config.yaml
norm: "rmsnorm"
bias: "none"
weight_decay: 0.13
decay_fraction: 0.881
doc_mask: false
Each number is 500 + 50 x the weight over its row's rms, rounded and kept within 0 to 999. Layers, rows and columns count from 0. Numbers have three digits each. The size before them is the row's rms in percent of the matrix's.

# q: layer 6 attention query, 96x96, rms 0.0773, rows 37-63, columns 0-95
# k: layer 6 attention key, 96x96, rms 0.0756, rows 37-63, columns 0-95
# v: layer 6 attention value, 96x96, rms 0.108, rows 32-36, columns 0-95
# o: layer 6 attention output (transposed), 96x96, rms 0.115, rows 32-36, columns 0-95
q37 071:434465500499476518545438510562526475480408415481458513540503476468451519483518485538551457465490455436537539456552420554424484491451443587394489474550572349519471599500418454552465479548539499538416475543538532504550481463512499488462524471393506457422506537524438540544614451418457440524
k37 062:444447508518491481499463383508503435466571507521499498406550536464628411505498509510469485457434462528508567501424500470518522494488506470466484445493563611428476465428420523552528453447474504498479528564448476490443510617531452508494592515494473449568585458532421407488485644465477456460
q38 063:410499484472528487515402493553519424528552419467480588564628607523503455465543499553559469425524475466552465483556480452474450494491592517484489467542522509507420523583504540562553558540500470546449505553485521573441519465545565521514606438569491436451473449524438445506572509449564435577
k38 100:471504506552578427487523432475566342461510505480490569431609531505460506433406558532557469392500520539492463500486552511532474524526569457495437533477489566475474576536429569530548562493445463555533482605443529519463539494543590519516552460534531465542579404524543411452473526509530472493
q39 118:565473501458434496459553439449459526559456443548543487475399493443601486533498491522404534513532418462386466519524572450492478477470471423459535536542523465418477481497429497390448504474414499475439520463490541615465492564428460545485581433419524494477586589551553521461522494523501495561
k39 117:452452495435435513418433466508465606433539480495508499555448617477499467512523496485436575475506463504492461552523558429497459542538462588522556482512462496441526462547459491402408487500566460506399397518503579478497486510394478461493442539466483515574628564519605484446496514455455475538
q40 128:535501496526466556502510501532493523528490524392580467563463538500508473520489505430580532397463525548462517564454476514510542433445503604556482563410518483517560455520571418561478461488593530605496516564394545499506508470508596476496595403485557469504571548528507551490569421588471543552
k40 123:491428487444462539499478491415521529473407558471575549475461487559558519476415482481643470460565582634537499510545514561581592494480502466520453550514540486487513492522563447484491507447530477418505453537423582559502464514483471404569469430488466468516554507488486634489529452486409501496
q41 134:546510441517499477549507522446423482570560476513510583529531528512517447452440463503492644434590447503460477366463463501480580535467520493548482588529535528421499515482528437459486536473487596446408433524607476551522490467514608515489485442433606480510428491453538528444512479444490542453
k41 130:528535534458544448530543571492426561478469407511520486578547513534453464502360505540483491448536541569450495470472475512465480443473567512409560524505430452533536563608530434484385544481535524545415462459548472437535403464489595531474435436474511531467509438545550570488489456471407447501
q42 132:551519638369543447486471523544534472532494508474525508568504502542500438502395555442494546513540489458570448523562491433401541561470485466467519460437458443617529455429566496526569543582504608584518455516564456487575512462480469566530525539471462535458468454497526425476426492457549499488
k42 129:529558414437476541537478603483511500466465504481496555515449452514476489618485542583430472518434523412526448497456480540591419485493507465464570529466556587483483419592595558490510461481532554460516524479590484527517555425557486513528501481436563529463420397458463523487603544499561550445
q43 128:499572559498499500479502459438568509511387456504444556583478516451527521582467460488432486566472501495421409558553508445585487457432523454507440531492541556466534496442535565459461509546395526571564508521454498490480576491573444541551519552488608446520582536550634566511472459431482497532
k43 127:521583534504449575486476552439533587462499487512442550517437517508581521502491475476476480492419549348435430545494457450537516567513498526491468497602404605536459429488465585490531572523510472494458438568500599525410491474497554547623470501467481456521531516441564537465540433479504468546
q44 124:502621466531512610480538588455470523503524516492550538458443603569401591493594532622457439545549531466521479427506529494562480435463445509631532502541412504509560550516512546475474528448571431482398580521567511461522442504517498545536454518530546498481515534475482528456532466501464480463
k44 123:503661592561503475503541428471382489581569506489501532479463475489433443469562447501612447591558531537450546413532541469470486506484487513543581409513416458403505457542460506499478474537537472466524489492495422500456462527528527495532574487476480520501568580494429579521424476470529489434
q45 119:475603489475475580393522507463498490537418531442371466411505501491539550542582577478510478465496511533492555493557513491474593434503539407549487471462457508525536515532524525514481444517558520543410502533465497386546457503458527550516437551440543585561565515409468483462545516507354487535
k45 114:529515564440493518568539498534514482460469432468432560436587429504535477458473466490499571546515566529458566568490594397477580406552458430595498413489468583459527446531514539504547444534460522476564510548552480458522473550525492485505526482464498561449563528469409635418508419517503520438
q46 142:494457558450583523369452566522477575429530542463564435441436636548482514485495526447508538482553459382453473460554503505555463500500460598529492550501500459510497494494468499489486493462446465553475530636612495524442550502480557590598495520486491538465555493561423463433550492513512518503
k46 137:497578468430517526493508485508453480546481571510593495548586477468463456459453536511572550444513483457496506445481521516606453522525527416560635480537451414517399465539466427521470515506570444413438491549510539532369490540552554494475530566453534470556536490520394508437461493489573575457
q47 114:524538477480502554477604537529536516586503546472444505522497532445525540527552556441454493538478450482484626547563560501562533409492465496572457514536408483504560527498478450527531451474448494530531460552427518514396508482482577525460550554459432435503562541498538436544528666561602542563
k47 111:518437511456496521504558507492480467506471465580563417460559402511522481551546514529627543420447416485552514546528648548543537497461433467492495527540437618432581481449477483516515480547547467526458437549452485487460498589482408449575575527438509477500527528447558495473528575521438529453
q48 138:503559496536559495611516441417479558594522486495479547494497577561400490484529491534534538450479508494654503521369451420411428390523508471519440495435524533491499502480513452567478496457492508569486485520487550490479554487531537542602556495551511412490501469466575530419509461517591461468
k48 126:479554550494593509446504516435569492553521479519585459482483507514440522490405435540553501483472614450502536476588459444557520436415605502502552540523471464471509597570449567501472433507486494576604486498434567526399544432484522511581510477509443530432490455449512548551501517581441438464
q49 126:491441441482519460429576448559516443516498477411486531534530463484527498494525411431536621477530461613509487432491489465494560493508538495548480457581528475537490510583558628557635473535497574479504535501406596539457497514539548472413559510499549553522454464540432492510589471463456535537
k49 120:534380492511464444544551477551474477515392474586449424586568538567529547479480560403501563534532556580420542554462516427552501478497523505489413589502494563513403475487536430525537517455496539495499424470487397517545453489510524575465496402557474472491461470452491557473594527534479462556
q50 120:534479569527556483430504489362472464529480453437565454473528508509582574517423549513417496424427456502498429550444510505419521451468595400386516466451525475519448501444461463427504495443499507585509568561538461414490516446562467477468525471589449544543579457485522500429509455509470450506
k50 120:452514474448492559447482480504546488514490464465448592506557455416458501509342541505362506428457599507482448523489496445494476523502573472578510495488574474476506431556502583513570425470425505452532491594557566512503523428455504496582483447603447436527562461514563473430452470513508485507
q51 121:476523432555511515534496429484529495574490507601477484574407587532495416463504475551455540542439455448544460611464479495439516488493459540516567551398524513504486507497366424544559567477444446501445527518438506514532572529486487389426539440510503512462546473445451369513483482504538574532
k51 119:495409466517473512500468447476499531508550469569564495462465577481460462543503405402480494497488477504467508549564415573495528501507479518462613473436518454475535564496470501534484440447574576564523521622403472550535495515451484374546514556448557415463514542476501470437530660538522497484
q52 121:544438515474482556513461480481622605496527414533601493558542562466555459533613444506503527519457520504453476476452498508492457576503448598428537524556431418531513478484468524376444412446469563528491479515570604496407522493522459435519513543467529497595560484538529549539463531534497470530
k52 123:519625494494467517452487514511509582499505492436455411561534558496535507512464505510486566445425405512552482488379468521487485576481447495495480514467546547493493505462439508544392526529576516466451418540507568533414507555456514446496512530492412443528536559424420477594401460474495493639
q53 131:464458519484488515405460516489434499436489465455506545558429513467481540497430496573472517519493519477520509649470505561505461485393521560502530495563549579468488517468478501566573509500589432473551604434393519482520467448561554525487499590541579588467501468527394608477514444481474498584
k53 130:478413511597517533464473388465515524561464549562508524546447513508579509508533510491523502507503687533395479438501523562463534564514533506426507449544534466534436401457478516541619487471470511364556548516478542486502444489492466543547487504490481596571529523564454510506546493464526450556
q54 120:529553470533512464416622530467534447600477487519502437496554547555484518496543478448420455459427467488459427487483536491415506504498480437428495458575373447528473511511499472487578521486512559498432589478549562534473491542529482416426482428624512521594547505537483419458512434571443534467
k54 119:455488501516489490483505504530470422532500419491472535543629529567444529507420477417412447513558470534428482560438528431507439514477476500603494497465532437456518456530539556579503434450587526470520442547479409592528536448440483411508578475629455465480526493459605518465441534536535494503
q55 136:442524415442488493482463555558519494519521403599456460558456535560517522572524465460479625543477446460453450461511455466497584508487448488549549531386508562534508537462453530514451472581437533501469546604569506442567554527509519435426475565479501550544546483446464450529412384491456458466
k55 126:562515510475490505538546512491495565470569428503381517455505472493534452527485479547496569427506480478410537531506373476446529543492452540510568425480439558515424482579474518531501500483571539493430485589442441516535421518446546395428472558469531398444403504425460529461534542536587556461
q56 126:541397440486500536502397465464579510350518540473572494462479465412484449471514489478566464468477504512430446463413452466571572525531571483429494551449575476514500488563512458370424476505495464542539530547526520533537436454453523574556571439500447562511511501471500474540546512571413544551
k56 125:530500479468487513561493449546556522407429555449489500463494571456455546405477540524489507418532527595579428554420513497500540450475511433540501476514534407540497535477552438334454522492450452469515451557497575458494512520484514507476425511565492375536533479509357484443468472457486517562
q57 137:558531523419451444471512556403551486494543542479454474459476481370465473472581485589469542540467562441551579516449551505466573446425434425491512518431453542470593572508522522465531521494418460495507529433486605497523458509423505529497512491460501544391487538424459498538525601491409512557
k57 129:516506444531517426554464438554490464406530488558537467447420547524462521528532506512467531503513606492506512543500638441426531469484437507369555484500428520429538491464494523421544441541536513515489469528533501393501548524398446410539547470468522605522495579453386517463433523517533533507
q58 106:525543517523483455563435560524619489405525451492573442561578432507378534426469442422559508487457554397537385503454501516473498497437493546477479517496426525538527527481513485576511544549500502536572522579523527485519511486546469523508546429602441433496582430459553487567424446522486477466
k58 108:503558426544502533548482546481524445513500519523494508486474507536393524529456485524550455460496535478526450434537459488510560564409532537478426528537566424553509497462612562505560488536559531452551475528495514593462568421468499457543446439623530374465364399459467469535460463521554545475
q59 137:530506548442577537551471473486530464410532458507543607412535550533463516389529439508512550466533525534535375464400469419548455550462543521489530576527547541551469552576502622494509541515445530512492538538424563479517459474522406503536553459551527462466451430507408537495526469429438455496
k59 126:498591455586544479577527432559512457560472533539443525564461606526459492427518530426509492575495614507461542479471415421552529508495574502489572555551578505474473509483534428488485515502457536536569423460557509538437518475510645559531478520545469438459477439483431435467437474487532517585
q60 135:532624482528435549544538388534467626491441471452507476460439471493458540540507507466478559554452446557532466476573510455498465462529482504514486473534572517460543448535389459505446410434595479513538450544505412505597414524415485506465532464449375525556485467488516515545591492494481481469
k60 127:495556529380375472431516459516564538554498427523534458512356477476495458535493459495616516537550441501614494454595469444434523459536424568568509495516537516479521458501460438453457434507446492530561497500457515494536412558565421536466466554519460432526447516535539543513574476508539479465
q61 133:396476412530477494462375438460419562499513493435434442503491507480443565557522361464461488540423511418612506560486485543481515525512551497478493411428475486523483578499430532381481557558521476521505495458635506547499509467504504547488496560487564581535494440446513481461534482529472488494
k61 133:480512536462443530519508416490542526485519494431406375567518563364439567509470479502394515434530476436464466509472459506417556495445570452470479439457406405518442511564469563505548452550504467504559585537531518467493479524521444514483505548513500562518425557450424597494520558541556518543
q62 135:560411539419476480452581613518474522469578496488633406534468524512385605493453468434396539545483545519546451550519499494472474407532496537500456487552467495451465465507472563515492515464402480521603413547525484528437523563486532514496521555499416503463467449459488504498513525467413438516
k62 132:467512438490449490496548494516487501538480527598536414571427446470402497588460564585493598398460547500575491478601529440524540589544512427470513533564440508474423445491478468468550546530524460477495486497475486462456539509532410459449464515607470513512542540528583460527474511553637491454
q63 137:546439390470523475512479512506547447477551512554422474451488426513559480505457486484504511503624496473482434524548457425485516371573465476494487440507456442511405521512481501569400475545506486462422554451397480534479430471512465589549614595554463425553468505548494502453426459483548462486
k63 131:514448554514538585465420568489529513571497444489414473451581505522462525511647529612567587562487486482437485606554499417576562431478560562535510454504503495542451478509537492421503500535485494476446502446468483514501534449474491579450496580546511499511590390483495421472474511525463430452
v32 138:491534456538496450444490420492533479530554533484406461500474489517502478480467599590602482532482509530501518558438529422513448476449520434493569417496529435513443547406520468522476504422438520474543464439482504467435489522483427442568473369489491557602408503569514530493493463465410627552
o32 139:523523444514467531514450545459464494521384413560525431496455440590451505486523404495382451498504515445497460452539517425427571490559512519473471576430450463532476458495516522520501459536550487480467486598460429525448605472523574471410479523434500468554497462547459484465455537373557400481
v33 132:420472534439519417503532488408523565446582517466444503498527500498490501532533497477452522543533472522408462517493496523511477425608481406463491515661440448531478442527446509515483512583497517503569408520417479418467523452547476496430504527448512444563557521518447428543452560509350495476
o33 132:472570586649493443548462495527469568518488526464598395612550446491509491451456600446524475459454511439538414510475491570483504427481498515493577517490478537539545415525547497453533520526432545494479593538454537506544458629437503475547495469484465507477489413470586556479478511460527471552
v34 131:598464600609494529547390532618477453424364554455548457549453497442483449510515409496520583423438537504454520402510504472562569448473525518527425444485535513507511467460504459503499464521526468483441583491504506447395458509470537519411522521537546524473495503496500462472548542469431553516
o34 132:469493548474503593557624562504483536522554484500530512476553579560560409506558527422522504467524567485553434482546531465417473484539467477489513514453489487481416542517505492449544484429481414501482480426537523493545593385614504449472482498513428506484437623481522433571510429591452549466
v35 140:525544533507515440579462444404511519555545370583528540433485535558477461587464512435459518524506426502499439467517511509507475540518463516516492477543433433505494534506523601463540587410500521518588453410409546499507529469496473560484476502493528515452453498570458472428570391431493632445
o35 153:632477525570465485454522468441447423532469555478428419445553483426447499530467534438546484497447460527469474412481547551467502526480438524508482497540462510512528541560523536305524408502536502539497457532483422429478516453501571529524478528421523495502567420557544518537457548472588448573
v36 140:503543571503532422440483500580469454460404467496538497464447492542510524470496458533409497479642464465534462451516495483556443485396481504512516541443490629566522568530495460490663555454464438420503424564427529459499518491500464481562486526549455516570525528481525446546459395451496494482
o36 146:497501473487479536490562515531488520495450530609463464563492556411603421495462546530471487525526473586575424493577555561494504563442626562528451500516401492444558579519422603513522545516613499517550503470505465487552555510439536531519493469414587497494494472478450459440492392485545518482